config.yaml
num_hidden_layers: 10
hidden_size: 256
num_attention_heads: 2
num_key_value_heads: 2
head_dim: 128
intermediate_size: 704
vocab_size: 5291
hidden_act: "swiglu"
norm: "layernorm"
norm_place: "pre"
norm_eps: 1e-06
positions: "learned+rope"
rope_theta: 10800.0
rope_fraction: 1.0
qk_norm: false
attn_scale: 0.0884
bias: "none"
tie_word_embeddings: false
parallel_block: false
init: "normal"
init_std_qkv: 0.0225
init_std_o: 0.0
init_std_up: 0.0225
init_std_down: 0.0
optimizer: "adamw"
learning_rate: 0.00193
lr_mult_qkv: 0.4
beta1: 0.9
beta2: 0.99
lr_head: 0.00909
max_grad_norm: 0.5
warmup_steps: 513
schedule: "wsd"
decay_fraction: 0.775
decay_shape: "exp"
final_lr_fraction: 0.0
batch_tokens: 65536
max_seq_len: 512
doc_mask: true
train_tokens: 561900000
max_steps: 8574
dataset: "wikipedia_en"
Each number is 128 + 32 x the weight over its row's rms, rounded and kept within 0 to 255. Layers, rows and columns count from 0. Numbers have three digits each. The size before them is the row's rms in percent of the matrix's.

# layer 6 attention key, 256x256, rms 0.0367, rows 51-159, columns 128-255
110:100097126122133092149096177104102166172153169065131021097123111133126160102156171114136132192135138098118166159113117152128127105144088128159116176166106151152126097190159069110108095127173164154163154154112163104115120118096081112119099120099130146122085104121130089133114088092097137170078154106157163150180072147122168163157165161134179153174132183106150080147111127065129124098167
100:145106127106059126136121163158122117161095158166184148131088082161096141167182109112099096103140069090086120046112089169104133099180158143165130167173159150181169145156206154134196109022150122177123156149071117066152125192100090072172172091147114178135101082126108147096129057129193136133132097128156149170131130123129131161105107092091134054078092205162141132190192148121122140096164
119:139053136181176118198121141141108138122107102053098124154115177161145139164125061111127157068193133124096148223161113107105090115189102112140084069146114137093117139134149154118089119123121086134104122065128150120122159168109122132109160150063119139146099132108145103101083126148153150099150167114151133123136129096097129144160151110139134108181115172115169146099063113131128095154135
145:143119124154177119106117139179069147148145129131094118124115098149145125138060112114120112159130176160125146236075150121147154104178117105150116023157042081119086117182097117148073121182109163096141106089075117127150082118136133146128140130154132069162096126060164118184096165119138159142160146110148063089127191104183135111137128134106152160192118083100127091100039169150121174118150
112:099090106108101202116152122117153133119117148132160165177101134175106078184086164168167126115145167140171139187148125130115131138124036152110087063118140127108121156089144134123110139179113073136114085128151117154112130140162150149083146143103148155146114183145153091135174102044067126142079167184063098108139113203142118086091150143143089138125173114126114183083140076150132108101086
118:164080147177158119180122134114171175162172130111148128075174103130093120138117117089114117128131149070075159142108151125195104151168142117127076183119179096111087066153158074150117124116152160146119134211137150120114129155132178129162132137111120108069090199143111184128138131114107094081132163138119150145132148122086111121239067129136154145096150086066151134109089120133119137093098
128:137168089149107089133100164132129145139101098133127087137074099107107123101178108104183128116091115089108106199173106178121158128131133167160103203103108137141131106191139078132128154122110178155155067132112180129082128115110140130130073125087150160088117134155094119097098173083169106113138124124174144161106109130095138082168084114104157172159104118108143173107199161096120138147128
117:143140090156105148167154098120126119133131128117176171164146121112140104147176104164147099120095179099102147168137140140114106131115169159104131155103106076151125115136161162102131177097136094141144131150065074151133174161052110104156126175145098069108144146055087149097130105121141123129191153096173138126091121074094135109100052110100123126164077142157172189178124115187114173099085
126:145162131098120086144134167061136104121096118095158083096107106123122117183156103050142154164110106030149122107155134171126131137160096166174161218129157182121139121127111147146196138100188133163117143120132133105116142158099105081056137118089140193107121148147125118062126119089137117144070093172171154150141050173070161134128144148122135138097170213138130115120187119114138139150143
110:119129137153139055175128153081133166117156199159145098128123136116079151128136091087129102164106090065119155134138156157180086105158159084160094213119146157142119101165141054161163153106139162115079163141085156097133096147101116108153127146164076084097203159158097175162113111132160138088154153097183169167078096061110161128198121125111212120131085129121108173144163160085110112119154
133:128102115127072075141094158094127147097130167177117098134122169103070123126121163073140123134129111119098142114135155148158058122095144094084062181138177169124124095185143118157136108137112159146109119141157155153098141125161121088189091108109158161121164148159123146096151131168066086072082134145163177146150130141069070111226124126112159116155109118098115114167153168092146103166165
132:182136134161106147167155115168151138140127123162087183120155157094075107121105141099098118124117167164088136145153116091194133158122140137131113093111145163114069098136141088098111093153119127107124130130169106153089169100159082145192137180140075075120087118118055163134117118154098140077120169131158119145122138116156115158136071086121107033086126074098145119139083152188168144155085
104:131099126191142089153114132136085131081121160114100147124105127121146071107180173191132166058164169085157173195096164171068088196132100136102167105131097113152115143162113072139109153141147142113102093129183198138107123156096156180065118136111170133121166131117118138168065161099093129140107144170125191097106168158123076102142155149178106170146125145103149095052148127152133108118094
092:101188179143159113072087146126129137158120118120115118111144146124027134149058206155086123224172177158190213099102128096173188129109103168131129109121129072125165094102062113128140113160073116141104193184109095106182123098151097116158105140087130115132110127173137146163163140163113095120075112146101117127149120096120153142121089137142073132140156124167091111131166123108124108083201
106:107128126171072100117077088174148135133160126164084117093177118131100126168129081145195112102078116144100146129041115157188182159114178119125142164133130156157135113192140159127151106118115138132124128129151145108101130123143157138101183150083071206121101128092134072092115158104106086119135127134109074118140102135153165206153148099072138170088107122118109171136135088101105140201142
086:062109113157108117186136121147107082181120071068084119130104090176057107122158138145118172159115127174130129116159140160167123143105087076076116175152165158101155095183144083119107186148145138164179135101118140143072168135136123080099133131152143091099098111145093124155134135136172143162157104103094191130174089123229153133128147121148124127140128134073160113125121128156072143125130
087:155166121115124092074187131124121135140138217126099144125102143106100115157134130106135092095121138124135138206138177147100083073138082114127054127137140117146098181143085114154134099151188083098163151152174055136109124132063152097182126119104082204125129155115132098103102144101125093121143167112127141094130146128075153054119114119119068137112141103151136127109141169139126148132154
103:099140074097110145096130158116088067147177157092123128120119137153082120213127162168163107141110158110145164111138153135132112068087127135150067103130083132182180145117054139085089152102200121187187087122115102136111079108103140122121064151120184125103184142110142104115139128110157140105169168166125123134118168145163112107176092141114108191117119105127190131120115202182091120101160
090:118109180144108134111167176094128164173093123146160105154149120156158133117115132156109178149191117151157107085151105090090149190129174150141136130140127138142087137115168133068120137151089134167094151126079189164134123074143143133108138097124096091146154104180091196125138091185042169129086116153172151152100117088102080121092108129112082112106139125156108149146135082095113108113121
097:115142092135097116155101113177165096058174126103122188093141140145122128147151092151169088070060113113100139110097166181163131109124096102104113121110124165090144151112156114133090120150132136136137112102142161160097154151156150130088121146069105172068109138046141097134114144102169075186107145133080124139116108139160122159191136107118197142099126132066099166152060134167110108108122
099:071137120124093049138105068174148078145150170091062126084202124173118104135085115146141123119145174151133124164089201141229119124116059093071142136072144182113204151136120135148095079098147145170132085169176094120106088159170121154116125120138142188107121151076164065162147145115151115107140110158084171179133101117162161136165140122111143177100128122106160152120108132156077134106128
086:111095154067162121089151159081128135136093147101139112151119121125150126093128088107105124125151158109140135107110128150043088100177121125126056078168097102162060133157142111137138151129137128082148153083115115124108111139082101064176101102112171065180145133178142187119156138146146137081167101079135094081164134116081062106112113158107066110151156118197151077157154161105131130109124
084:072169201165137139116142181073122134146129116138116070113116093199105170112118156148135180163128095149136104108085160116140163140166178131116077114137099145127101136135145146102124184087155127103113138115113219169108102132218118152170188121194062100142149097207076150133112139193075165145111118128135111182089126132160063137131097141187113119132134105127118093118088094126151071158094
095:148124121110173129133186136074159120167098134117129051157143110143097112139172128129063117158125169138114170145140121156094131076154131129134069081117095095141131146183048103168128156114122128137184056073100130123109136113148065120106100097102160121132128165134079094147131127119128151104154140145130098116153125159130090128136116148147060139104149102145162074134129184102157159071110
102:173118165086176133116152143093101175129101143171134077143129146127170150070174125112133148166141117160137143156112099140079158126186110120147095073153083128126033119127124135140133141088129127063070156052132162133135137109144072094142152096186070069164166103148144194136108157167102181093096095102185098085133116124146093148099140147110140114139157109147115048113132129107162066154133
096:131117074120141126122186146149104145148120111150187094188099134117149089117123141130111129123146164136089133168131123120049117172139083101162154093171087151150126086139106136079134118163083094096089132047107114127139116096132089082153132080129137015169108147165132176115151132131076149145127102119128099164122098114076090131120128129115106075159195111214109091122093150111134142129120
085:174132151095175149159113159161108090179111132196139118137105124117073133150087138158084089146137140113094130152150093091087143173115110145109172091162122103155143169129118170082130106202127104132125136098152121134144126104115148084111148124094197053130078131171148154138135121125093122136151144122133100085116147121133107088138077119110102112151177107199138058137160186113144148128128
079:179066140082168175144134098127130130124118143081131094167143120090133143147147084129131121150184163108093134159136084159121140133102097123113109114175125095101120135130153138071110148164152129114080194076106133095144159091160149139136116122193124076135198095186132105125158152152158103131077152129131109075157116188069140075155132139162048137134161153170171062058140160119138127109126
110:099180200093145093059134178084136124134145113132086117117188195131142168090104158151130131088125139138159102068126120076184092116141132158161097150076154126109103145128131126145139156107132183173166115159136197109147106102170112188156085113140130115083170126160135113145089162147066136040117136138135161157176132143136124118077135182104157179110104060086132099094164105141151106165111
115:163073142106140149136128175118127167106159116168129065132088116134101097136181166088147098087139107086104137113096159110068144116121097082146140093183095147110155043106142187093031149152079120110079102082151199141118084106069093069178083138121067144172093150158111186096149121132138145147088097142189079111152111154074119108094121125133113091115115115154106111125133117108147120158173
091:137056154116175134117133188134040176137168070177164074098102139133106139093146122101105102093163081067143151149149091158067098169175080115142152112141114169124070192148187113161116132188119091130132151090120139128093099140107153096184162146070151087203086151159124167172116133158150126107077144102158068055097106137127136089148126126118076114160151105160133096102124128097127158107126
109:166101141085178136105174130129069189112157133150096073187083122121174141088164150114126080120138127141113144164152165129092100112163089159147076097137095118104119128113115083150067133150088146098121093063087185130146117077121075079185108160140121077192100172179104131180128137126133163083147140145106099124175105111091130138115141116096136097145156119149113076094157121123163128157177
111:159165166114183145103150127187180124130143125159045149107147155085165154120115133157125149171178151184099130144153065094182141136144127142139138167106190118090137139131093090132188057160130188106164159137148126074137160125131148176140118148147102135133092126109160099171143127132044118069096148149096151159183171074141173078124127150081110157120093060102151141146130138141142080135111
107:098127123107108114091121148085121110154103144117126145106083117128113112156104127085090114139140148116139177109159148111083064090135102117200127131125071136148116160134091147122123140175138145177157084198098107099111170059067139110125091183099193170148124135164092123074168116128146163078099106128137154120144095146135093095147133189138145148068131050120147106205149209132111139124153
113:159102170075164149134171174121086135113180163137150113128125100099166148117118134110150143104174143161161105139133125117093137129129096135172120051132090107158079104124147176105080116129089157114115136050095160150113116123150097116187149123105126098171102122220130149114134138163142184083062116135123069054117105112089111110113119165119080108106152106170188074139159113100150145142113
091:147077171077181194073155167087163140132163096174131097176108125106122147129141113145128091139148153096098130139139066105043102103106118097138120066100112115127090129124080122121112125180084104110082171106150152107145077137136150152141067133145141071147160099152110181171114134152128120159104149134122109079135137199149073105182129122148101127150163078136163064066193136092156116093069
095:133186109115108121133096081169153113098146167115120179152136110117108122157170103219151140162087095146186097073139120127109156123151204115119164165162147081139147067114122142065151161087129103145094130183110095126178132133109156173099123151119101140077106114055102103109099116112126105153158093176065106127172094128092128169090155117197093121122141100068126156135071098182091174086113
108:138101121056124134121112145118164088103087180147138085158133144110137153070130143105105158164135123201154117130133172141150144152133100162121086149115150170126118097117149146168163156071145184160147101089139117113106139084105115163156136118123109177166124134119167052129174099111085160082116140165155144095144109140156133129109186119056150143152103107081211095199118093141095146147121
121:094187076141061105169115104146190100115079166124108207063146113128126109120134152147155152140107094149143105096131161108153121125122130163118154157137182127154211106126099141181183166107162147142119115172181125090149114133147153147063100132141095189078092121093116055094112130085105105119171127191098168184129120106089123123113167128144133129100077081103115180129068130181076091127113
120:113170119213170104168168117185111143150137122144110155144107179195127133114142119152158163119109101138147154147146105105154174114110147131130176110131131103040148123134109096121140100133153087079097088160138115072136151109084142179048124118138078148079150096049146133158120132129083108150195123100139160136154143100120155144142136111132162151196131181118071195114105086100112152158149
094:099063104128085093200099123141160103151119140115156157078173113125122068123179129172164151118102129126153189137084132117105142162102153139111123122154156104146154076145140140162110143107129113143144081159147139126143116156124119163089148132100137188121099082073140094120082164070120100174118121116084131127101196142080139156112131146145135161138127123158144197140093120133137161070113
089:183123106068135126091079176123173136098090133162189092107089126102119124189134122089103104181158076074097125109169123155110128157154120122129091193121189177130135073105152088129118146094142128129119199070142183115151054117138128128113123109151158108121144123155127153116153133189151090107112081151185172158127077168104117127178104134121124113116127113158139084101201145110137100121103
093:182095135108119130110152171100105143122143097072154068086093118144135171133151152075122115122120129093087139121133127182173116078213105167160000159091137177119055119164185101143102084078161143138141160116120143108105169126127096063193101159095145056134065144178108137082116119118146127117114131121138124111118115186103155104116109146125150131067102126109157138162147113054161110102154
108:123184132133105128142114116154158101159114061126086137126115110201124115100140068161171187142086162172094099142141123087115159180121178138132163131120135126123215105096117128162078113174085167094114102155117197131117145092091142162066120114137098141068057119095143116145138131130101091163174107139165135161174125054129090159056154111146110104150147151106117173123069093142091175117150
122:162156111167111140172132099097191122121085101114106124103151106127082111143160094181169095142115094162095125073145111110158124148124146123137153210110158113093147085111137106120155127149124107133122078184123102104140176095144169166111112171125073176056133090086119104118154156116116118153156115149169178154170127146102132180107153083205161137139167110145141151176053101177142121138107
104:092196101194103158188148117144144113168112100148105217104151133144087099086088093150139180137122128144097103109123123126209163171101099162106153076106116133143145120161131151103161142140111130145154101178116125141135133138142151143062109106138061189127091106067128072136158101080086125097159098116114075140139142089135116098126160160155125136135112099080116248112052089160105116142129
104:145126139057174124081190180079117124096158124160130063177085150117116150126112178090109070184145177109102125145162113126129103091146117125160082142111155137120117121129108145143115094148141213082104152086104145117141133105114107096243097154143136096147163182184145176129127147224148143088147141130158156142130102141097113110159093125119100087102120080164167046145200183125159133112165
135:104170122163107142186098180103225088131091149110075127124169136115105144129151054130120183156172117143174129105103151140237146187103143116090133166104150133138145110144134158129145146089140151170117153163186118092151100080135088125103106127133072156116105139099130078078164124104122130078130112156118150180120123079128119200173149180130151171100112147052112132093134119143059110166151
129:201110118154177112136123165127071178114159101103157039116104111161112113130116193101107099131145160043123154166121164145102104130147104138140056168138104120072061145198162107148141120114120115160138115082136173115131158130135130136183129152103162029112154155151103150148125147157142116164107202127122154135137091133143111050200094121148128143161143141127166094089140190094173140114138
072:208126123136136093081141171128167162144137090087196110126074125136103122179159113081108080156112167113071115101129159130136101093186163103131046120146115164116107102098166106105134121071194162130095221145109118117125150171100120082193161150154102083121137154153110214097140130188161126136131177124150182156098113114149144122148145135166134089062101105093165090176147149126142123120142
092:197130149156139095118160199143164133127164161106121086135142122121104119126099131045121115156130106154098133119126167126165147103161146122163110171141118170163097109169201088119122114104157176130124146157100128142120131104133108137189090158125095125108170148146086191106150133142139112111144172101122158150113112074090132157140085150091194125132089121078163143181141126093089132100143
129:178132135126130162148134091133172130074158135160146084161175070103166082114138127124168085103114130183162131086179149167071092146125150157147169142116112150107157144133157149110185135072137123142136155084108157168151100110061160151184144214081102031105162147144135148071083078109144119114112146149094122118059091107073177163075110148081108127140156112121195142099099078155147133114079
120:105137135122154143082126099072081139143125130104113093118118134098113147127090157152107124147132173082155133196127135123086145190050127112064079103098124094159050115207115177164104183148141100183088101112147124180091144106175117181132077091077162099163184153169113127123188142133044118093092123143138117117121130188108100103137123142179064180124101081158090119065192159134165161101094
102:147156135177101122175084098156132147111093129130144121131086106082097147155101056154079137172104122149111128174128101129113156154175165111164114110103142113185160135088134108118166110097123132115117177034124111169114130084131126081117105115192089103082085074096094109102148130188192145111173121159173163139108145065101131141089138124122136094158066132158122154157158188153145099109149
107:177157144150129126171131145213132105158175153135176140103136087155136141137157135108116131099105100187058148033119111100129208104140156128197173147157127129136185087139106124109184073073163163116142122138033103137134139169131129111205173138170026106144073105122102156130140054106190115101135106136130160114132165079139186140085110129086160064111098133106184141178157106122134148169124
089:161124144113134108164131123085188121105133153115123150093123135130117149154161064070089125156121125153075125048086139108181112114188162109161095194107210136139188072125150141132147103096186166115124181158128134103142160152104120077186165154191090117090119124178107155118160138188134170057141125127167203139119145113113127178156082157113125061043098112143153115205150178144116110099149
107:143092140171138108132102165135135157166161103047176144081085075182149143156108111105069160101145155103086132145075109131100178113197124071176120097161106156152164107136154141057123124099157114104132106087091125132089108173081126101102200113170202078140109115123151165139129085164168155182136111137153151117118183109134112136145147168133131098168150168176125103151126119102121143124123
111:101118097109103119174143103119117145128145086075147114109171110116120111095145139164141157157105145050158130077147134164191143200103118140090145230103069129133099165178169117146147125098130126142137121168115159102164163113115141115092141116072164105102109130178093124086125106103117123109104113135033158166139101120089140146167096112151132206128154153120175183096161069116133102147092
126:066142172116155151168158103120169065138110191123088189133176122110098116148211130185145180197094141126136151120146100101112132162095101116087198113118114175166205145095128168136138138108112103143111145132177133103166165135131099148099140135138091233106087081163122090128149146139080146089116086131126120085194090103101115189070163122179105114116151110113095161097116125185111076141103
109:151152150058112137079124069075174097122115103136185157098110134127173142198064129110100118185137120157120108048097135142148094108122160124131102096102183113122114120089082169157204147112146097097120134152127094151141131146132119094130154108151129119165178097098127101098165144098108107156125086130144169145148102170131141144123155145085137090049166130176141094129169139169159107156112
101:090125134170150165119130141168107133140128085177075159162113125134109109070122184194099121096126158172153144172098154130061161132092147131068168077148079117117079176067130122160096113160102104126160086082164147142117130094146116142059115146106121100164110106079149123141131131110146157142139146104092109102148173127153126138126123104081123147248121139157149100100141078166137159088120
122:108155114101109143078142172034178086109101133170125042197106171099111182108179115111125119103132111137170117116180157119117105153100113138089075165116193126105096109057093125151154118115129177105085131141158153166165124070112096118141088103092127129105153168181103130085118165121134126149086091123133155168131090190102164152117134154097094152089149159146110141142207108094087086157133
116:173114161224181097149104144140178187116129108073175103062115089165138119169125141058096149121139123152118137141130155159175181110188113123208127145115101107142148080148172140144135107089175159130102142086081172163145116160140080111095222146123135043123138103110112153107147129149196150165151114083132147099097163121102158157143117173110175137133168132149167089170062088110123150106117
122:143129112139097127086138140148111130177115116223080112160137151122069160160074131157105135164159136174136152207156117094127129153102122153038075082137122100157049112121090147151118139180116116071140116099184109127097140110145132134121097148100155132177136156123126108145168146116054113123092142125148079150125128210158103099160098107125093136122143098079093109108123113159129129137156
122:161121099180143081137084173209116158219145098164146115143114102163104149144131093158129116121105127127098153155079098161126156151130170125197156111193126138163138069179186077096151145114142150182146122150102132139101122159105123155170151116170120067180118107084199164157142106126146133116093191145190129129117160103100161112178130135116117098174143090115128090138096110106077196076110
115:114122098140101147147060150192063125156134101108154147131137096112135124106170091234165101096126147100155098145132126161039133220087146146121146115176070107152147185156161149148145157109123073139134103115111117106129143109137121174117133141080130116247120147087182135117102153060161138144103136141129108117104160136136120126081103134102122140175151170138117141127175084180129180116143
117:098166134157170126135128139144157123150083149168081123152051126121098123244143069124160094115147111165166143164175114069128106084191119130109087068092153083118141098093037130143105173155107145081108095056107145126120109130108119132068143126118161125102156130168144093131094158148168153081138140130173150096161137169177120111124162143094117149108119161129124164105138192147099113157140
117:189154142151145142157120140174099160140110142090129126103107115180149097168116114107087107113158144155076134150098111081056176091180117092153103095132080116123099135132087114116106097125126127105099103108088166127095175090145109095115156125155091102127098077133117127191115101165170179150198171097136128097117170118179133167131170147136198105117153139153055094185095223113153113166167
118:112149146105091117108076134091126172101092167139145106131102152145085194124117155164131142152120070148153097010129137141168122140149168127132095187146173161134133107114108165142187135057130108165112172110148100087149178125092114081114107094097150144075144142131123142096149138186155090069106083110146188150110079135135091161146086103147156138115111140121161117193208147099151092149134
126:147150128125159104152110195062161132117142137151144091113155162063108112108153133046160093125107081091128148100114181120136078122104123115117144169089113156143085080139111117133121119148147180131109133169159172103108100088137138094172070142130124126057149166127060154102082118166158106097113118118158167173110139091081109161175081151144164167131101146060143178127145138119131115151129
123:097163140111134109182154130085096094091107198187139143141154211124137123123159091163155091128089098120143082100171147103115111151119149159116158158124166177077155155118111121120181197081090127142129142149115136095153186071166124106102057125138136148078168149128109082075088181154127123068139105111121160128151054140077128133088116125157140091103140170161070148152181145141111042116133
096:095116087092102141113077126155099113139116111146132104137132128110106138069105148205100166168117131103183103174078100148091197173074076133080128143118076146193101209113165095122125094156122100126124147118143087116152119089165140208102123128074160168221160151113167092201176109061106165144089125115103081134160134119138126095136124137121109155134135153168120100105137097143112135147145
104:148125115172093063172117163136077151052137168090110064087120152146147157137127082077117127103078142084065104150146153119172110113117139098164122186118060165140107107208187117084134137105144158116130145120104145146142136160115105074155101161147108072129162131142109154109103105136121142095158158077166173112104117096089145105141111169100219131135091126088137161146121115107142137096151
121:072132184116146192137130103119116119084145176178077136134191168105160159084089191138125169147117133164178121156135091110077106124074119151137151099103106080133110093090105099118076092187131129072142156122142085142164132089132092134144118133155095089132105138119120084175126120162111108099149128077155091091152145115104157174092138145113109080124099151110099129117114109170130123118116
133:151148095138122177113144084094084122113156138144102156127137142103130149138018137110074159137153155157105143187124115123199126079134105133092066055112101104129025105138111120113111148174122173089110151096121090149115146121141141140161119125155125105120149166118135100148171135133113137108182156152173055153160158146156130137125115133123110121105119089111084116117055166174138142149120
124:065113120084094093161096099064060131108155141197191109132175143101133193113107169103147139139112169116152144131114156156101089109130145115125146201142153170118174134170174182117203149094093135122141158119106153153116141159107125117154183101103144080122159118138103122065168108180153086076115065115197160187121092142083148103079123128160045106134109184161159137144177087094133098117111
095:145132138134180094154116155105121110124136167093148113124128127128124188157086107093065111147168127149119118089133170098176100085183180086176114144150107154163135073161116164124108145111172157127131145080072125107131167174097103110132170125185122132089165097099104152119094177184183140095156109135182152130155152092117140139127151136106131111132096141135129071175151169114097108110122
088:066171132177120114117123099112145056173065207125125175146162140086126133126114117122115136147140087187133135100109131075199167144097148103136120190171125197082189115107135142147146141103162108160171141177132175074146154126162106156077186067107114179101152102124107110130132104157072146107097076115114159118142107089112142124164128156122104132184137173120084107205152059136105085097111
078:143129223151097160175100091148131094067126119117053113097150133091063202129181129156135199097108086090107091098117177123121108155092101172107178113082145045120143170091119174106154070131114149142139121086149139186107125097202094203111186179156146141145074156115135120141138130135127121098102154183107111098097109131142152161117136105089138154098127055137160140092146139171118145130076
079:055108060113135125088144124095123116180101146113199160162138149128199121102103143119148104149139147190167152117130101144175134084155109060148093153170132195099127155130150096176127141140158103099148136144125135103143134097076119074146133107100119093114199110150131103101175092123145140145144073124149145105131143099056145100115116120136076129152187173148093073181118071104092091068144
083:082109103165088110087137120122122067169081147132120158118133126135169145175091131108069136155147093183156184124118101037190169129071135118166111144167174195136167117141104137081173178140109102093092135175104119095166116121092136132101177091105148178117206133113102118114144051118101157125151117095129129126136111122118160087094089155131047094167138146149072102170136156131112101110122
074:151089031116108141109183130053166188092149127096192124131093163180169114169102131073163127166134162149146179151141096118066127024148141109148084104142123090155129166107135067141113164143118099134074101108133158126124119138089115144194139152122094065144178148181106127113110102116138134166145161138116143112147158102081084093103111124114151150110129114111121106149133197089178148088154
085:148136157121083128108142168119125111123119131131077118151118133080117155071151115123114116091124133091112103137125121160086113123064134153111145152080160121094144087064087180131131058154129153196110124090139131235098086080149139201133116138129131141112112158082061180158094151091120136105145158111155118122133145095117165154121142110099086131071063118160074140072115148141168122189081
084:096179146129065116175102088141139104134119119109078122147133118098144159105181104168075107092137143204132103076141089110138157165148143150175123122165108129128188086085129130075144090118087067083134190172109122098153164098133115150097125100143125199140155117157103099151121090176161176143128140125114120093159101074107141111109134124104098089135096187162093121136155093149132087108089
077:188071089045186166148152207099171116084146124138111132159107158162139112092150158082130092133108116148166164165106153131123114024099127094094138144091106130157060194122135122124115147154089186162083077128216076194146100155122131131171104170093188072136185119131085140116136144113136096083167163131129089163104151168111116114128103110153164144130132091126121152091122182053157139120133
102:070164106137102104132193087173089072147090080146156117149064147114156093164126136091090156155105166151149077134095127100156124107117136133196146120139118101148189073127120144108113138177126142136135129160049099146196074091129145105121095148144131136084121160129123066133129111137094155104159182089147130138145147079088166087106166121119102130157112226152114208140110101162172123154133
078:168084101080172130119142116086173124116159123130187115178073209164116147124179146102140148145112191086121146128144135149100096095120103083082057099057094167117072147109168120159115145116106137171086109132148143159131123181060135155141090150076163103151139196133162128120160147114048085160118168150121131146119164154097106102111142088123119170142137066154163099137166149082129178089161
090:134045159121154164144128178108123121137130141128143093114120148154095090145094175153095146154114065135180164153098124163153100083112139069040114173101118141144083194141157163119142146134095154164106170132131110131087157149145130122138151090055129134167150055124121159101185114112042079131062130127100120151093106168102120145108177186139082135106170103134119108194136117044156143121138
094:100140143108081118126158120096099148147158071133126107202127145115172107112162097163145136073142208122118105098201122095111111187118113190163059084172129091164139102133153081156121110118093041097116143085132166122144175130100107147165139123155098096097136163199135135199107127149157149171133102093170187129185111102132132140150065150139092087141075187094124124109143096165107092110102
090:140143105169149132167071118156144108151057149103102111087146098128104150136111124171128228137143056198172139139140138125123182110126193150145139178149108036136173154167095131104149180100108105079129146110103122037143161111197108121122184141167097105120094078110155118126106100121173142105143094120135154110167108113151099155112144182127123080123088165084125186186113086145146100146145
079:185061111097194139148093112100182154128117136172183105076121140150091185119116149115084117118093151137191150151131156110123087045144187087161148138122121130133109186122152127079162149146113143141143148159142134128205166103104147111170078139110171158181173108170111115046196105142134093131121135140136155183111103172158143062085228105151121115091168108160167101175146133111120128119160
091:137220096130096118146143077127167104131138169101147193139118118132146126118185097202131157089169115134127111091141147125089160140166153219146126087145145070116182057113119068174073137096134121107154108137110143111148096125060108142078129128175081139112084193141141045148059118120129215183174111121042161098143113078147137126121107084082166109154095173095101128103073158156080105108138
102:178112177083149181140120141165184139093153166121131129103131133137095125166112131060121079129090119071157138149109151125161102134105090085057137129062155151146052139111130193107141116119149184149171101116168104178081170124144135165125138159043155175186113120115112115091133151095060030097080145109088102113099131165137130078122182148121164148109187085119164107158150155104106134131159
095:160096100114190107159096061122121132127118171144095105104048123101101143131078102081176200159045099115180097135061143127169136128099114099096159184161107180077123154099137135103148086106145142161114137122100091140176141134157161079138168118130082187088113089100062110097169117100065122117107166125126108133124128135110141104098159141127109147115192095110086142153112098158155180174174
098:136086138162141141153086142110180138135129174148121120133129101148118148111099169170141147157067139120146124150095146145115103178069089109060156151127096085144126165135141121151093133151083104163096109173153106114194144128168129122138152103097178118160117116136135142086155121073029098101129114112124125075135124123104141113072168126167108160176214108080140120165083103118145141173118
103:154063106099159182091126162147111151136144145154141070114092140204108133105107186076116071124083117104128140159082165131127141108106106031117133145116159173118061177162164198112154120134141146134087111173124111185132157103161129101182094151085167117173115068166150153077204116111068080130096150121144128159099164166138106073135178170138109150088192095139159138130144156089136183145160
104:122143136170129135160152145157091105151129075137113125158153132146146142103122126143121157127090111154086149153106064157083147159131100142193134127144083104168227126217086127106113163124118117108117118070057140122121157103149116126106114123142160074110158154134126142199049135122211119158192113060138134120142123160128136168118089136095159133075124171114176115123136095113184095140126
068:095150115161082103114074147168124124107042080136059141161038093093156119107124134215145121148105076156144118101138158138141147139103124176144185138148098064139143129135100135150078151125151106054210109113095111141145155146130102119147145186142155104131098098082154101138127126087160209140184158087121116123129149115111140157085129098077061073185114144098127138148099139135107177175125
081:155141147074115121150099126111104189080159153157093075145073139116137147127122106088122161170149109082133126120123157145143077155113106121095110131083107097109026112138139116228121124112129136143070107161115148133162217086124117097137142154118126073135123119144127151115116096089055148126099134170150169118150130132157121138097097141202184136136153153093129137131064106141181141178156
082:156099132161111114139081132123169164113094143142158143090103068147127086117129138142138180092104104198163093152132132162138145114145126108166169106166136119119121128099111109079147127118131097187058090197058068147186142126079142102118152173133121145090088121086117113068136090117105171138102140155101147149132190109137115137055173161177111117191137155110127157146060154146117147174135
083:075128076129172143074159151181155146157187095122151096114148140119111120106167164215101061095162077116084118115129117150140136138107112144136126126119156181100182156165127219060152110151114099094160134080174132115113135131142100143124147097103170174135132097133156183145143112151199110098122088078110120143125128154111115133190122151045093103121116120160136101193169065073105125094130
065:109151125123108182091114113134153091149207134132110113154155137098133131116131117134114095097089129073106135086160097141136167158103095173126127109147097090139154171181120143131124124146144150076176133104132143126100142147127094116142125140074228176160165145155077191175146096111118124115105111098114105130109110151143122116175153125097121152114122109153183078154211132073115121083080
063:094118121179101085149098117192149085117049111091110138085148153118125107141128108184100151146217092205157154090144147130172142146120169165148165147110138123113187136078110152182119143085145145107103156154174140122102126115119106167122140073212111117125105125116143101153081169169145137137152139142139140121115109128147102174097117127097122096141094145086090184143063106204079104119107
095:148138106098197152110158172160095157131178102139150075191083149128135152114119128092120060116140174034110141151146139123115065160142092101096088164111156169133090114136118150123131079147114174187119115101112165161117145077145140172194088129081216119153106131157162174180162109121093092076084125121165143134126122137153089035125120117129099133088166154106189124133151084047176173136146
066:159130125136132190162193147094142150170215150135087117173124076127102147118146153089151097146057127125099129073088096142135137162106094154127078155164123151134114138132092149055132121121113143143146152150127156157161115125157113147149167118086145142143106109170133136161114132104138121064091127141129064131113143161098128100146144111140083092104115095145109037185189153049160132143097
098:115192121190112107148086111165132134159122134067138202128189120155098152128130136178171179110119142175105124084147089133133168124128117176152165084127065115118226139139115113144125236162137120082204142131153151047078099156109091151110138150134128099186090181083126069143075143137178173142191072092144104052113108122141126160125083112079122093179104164137074146130080098112137116076129
073:077110157143140165168143128087157129157122099114121065134096098127123090138129193135123112124127090064122110092152085136106130142101057142176175116115191127108105184134117138115136061139150141149087119118152137146141147083217124118114156146041154213073169124147096170111177110121196140101095176125140160159133156172134143134180132119123143130098123098115182160137148142081109101163144
103:144073127091123126063146080151082127154165075146145070107074135157165111122117179126132099127140109059121129149143125149141103152113117100121075142163191211143059135156132123091165033149138127163097102118119132183117197120137133095122098081075158155100169066147109179133177114117026135111006134170141140174142155173102107108187129148128091125084131147119154122168148102110119144156106
086:120169122116073090163067095147104102127046121099097145097177129130107133130145074166117179141166085219123129142166093135156137140135179117142162107134130124135228133132095146142143146104135132087155073139122119073095114149103138163088145114213074101136085112083123073164123168109125158160215080104130138189141134116141144195145145126140142084108099145137044164144087107175077092123139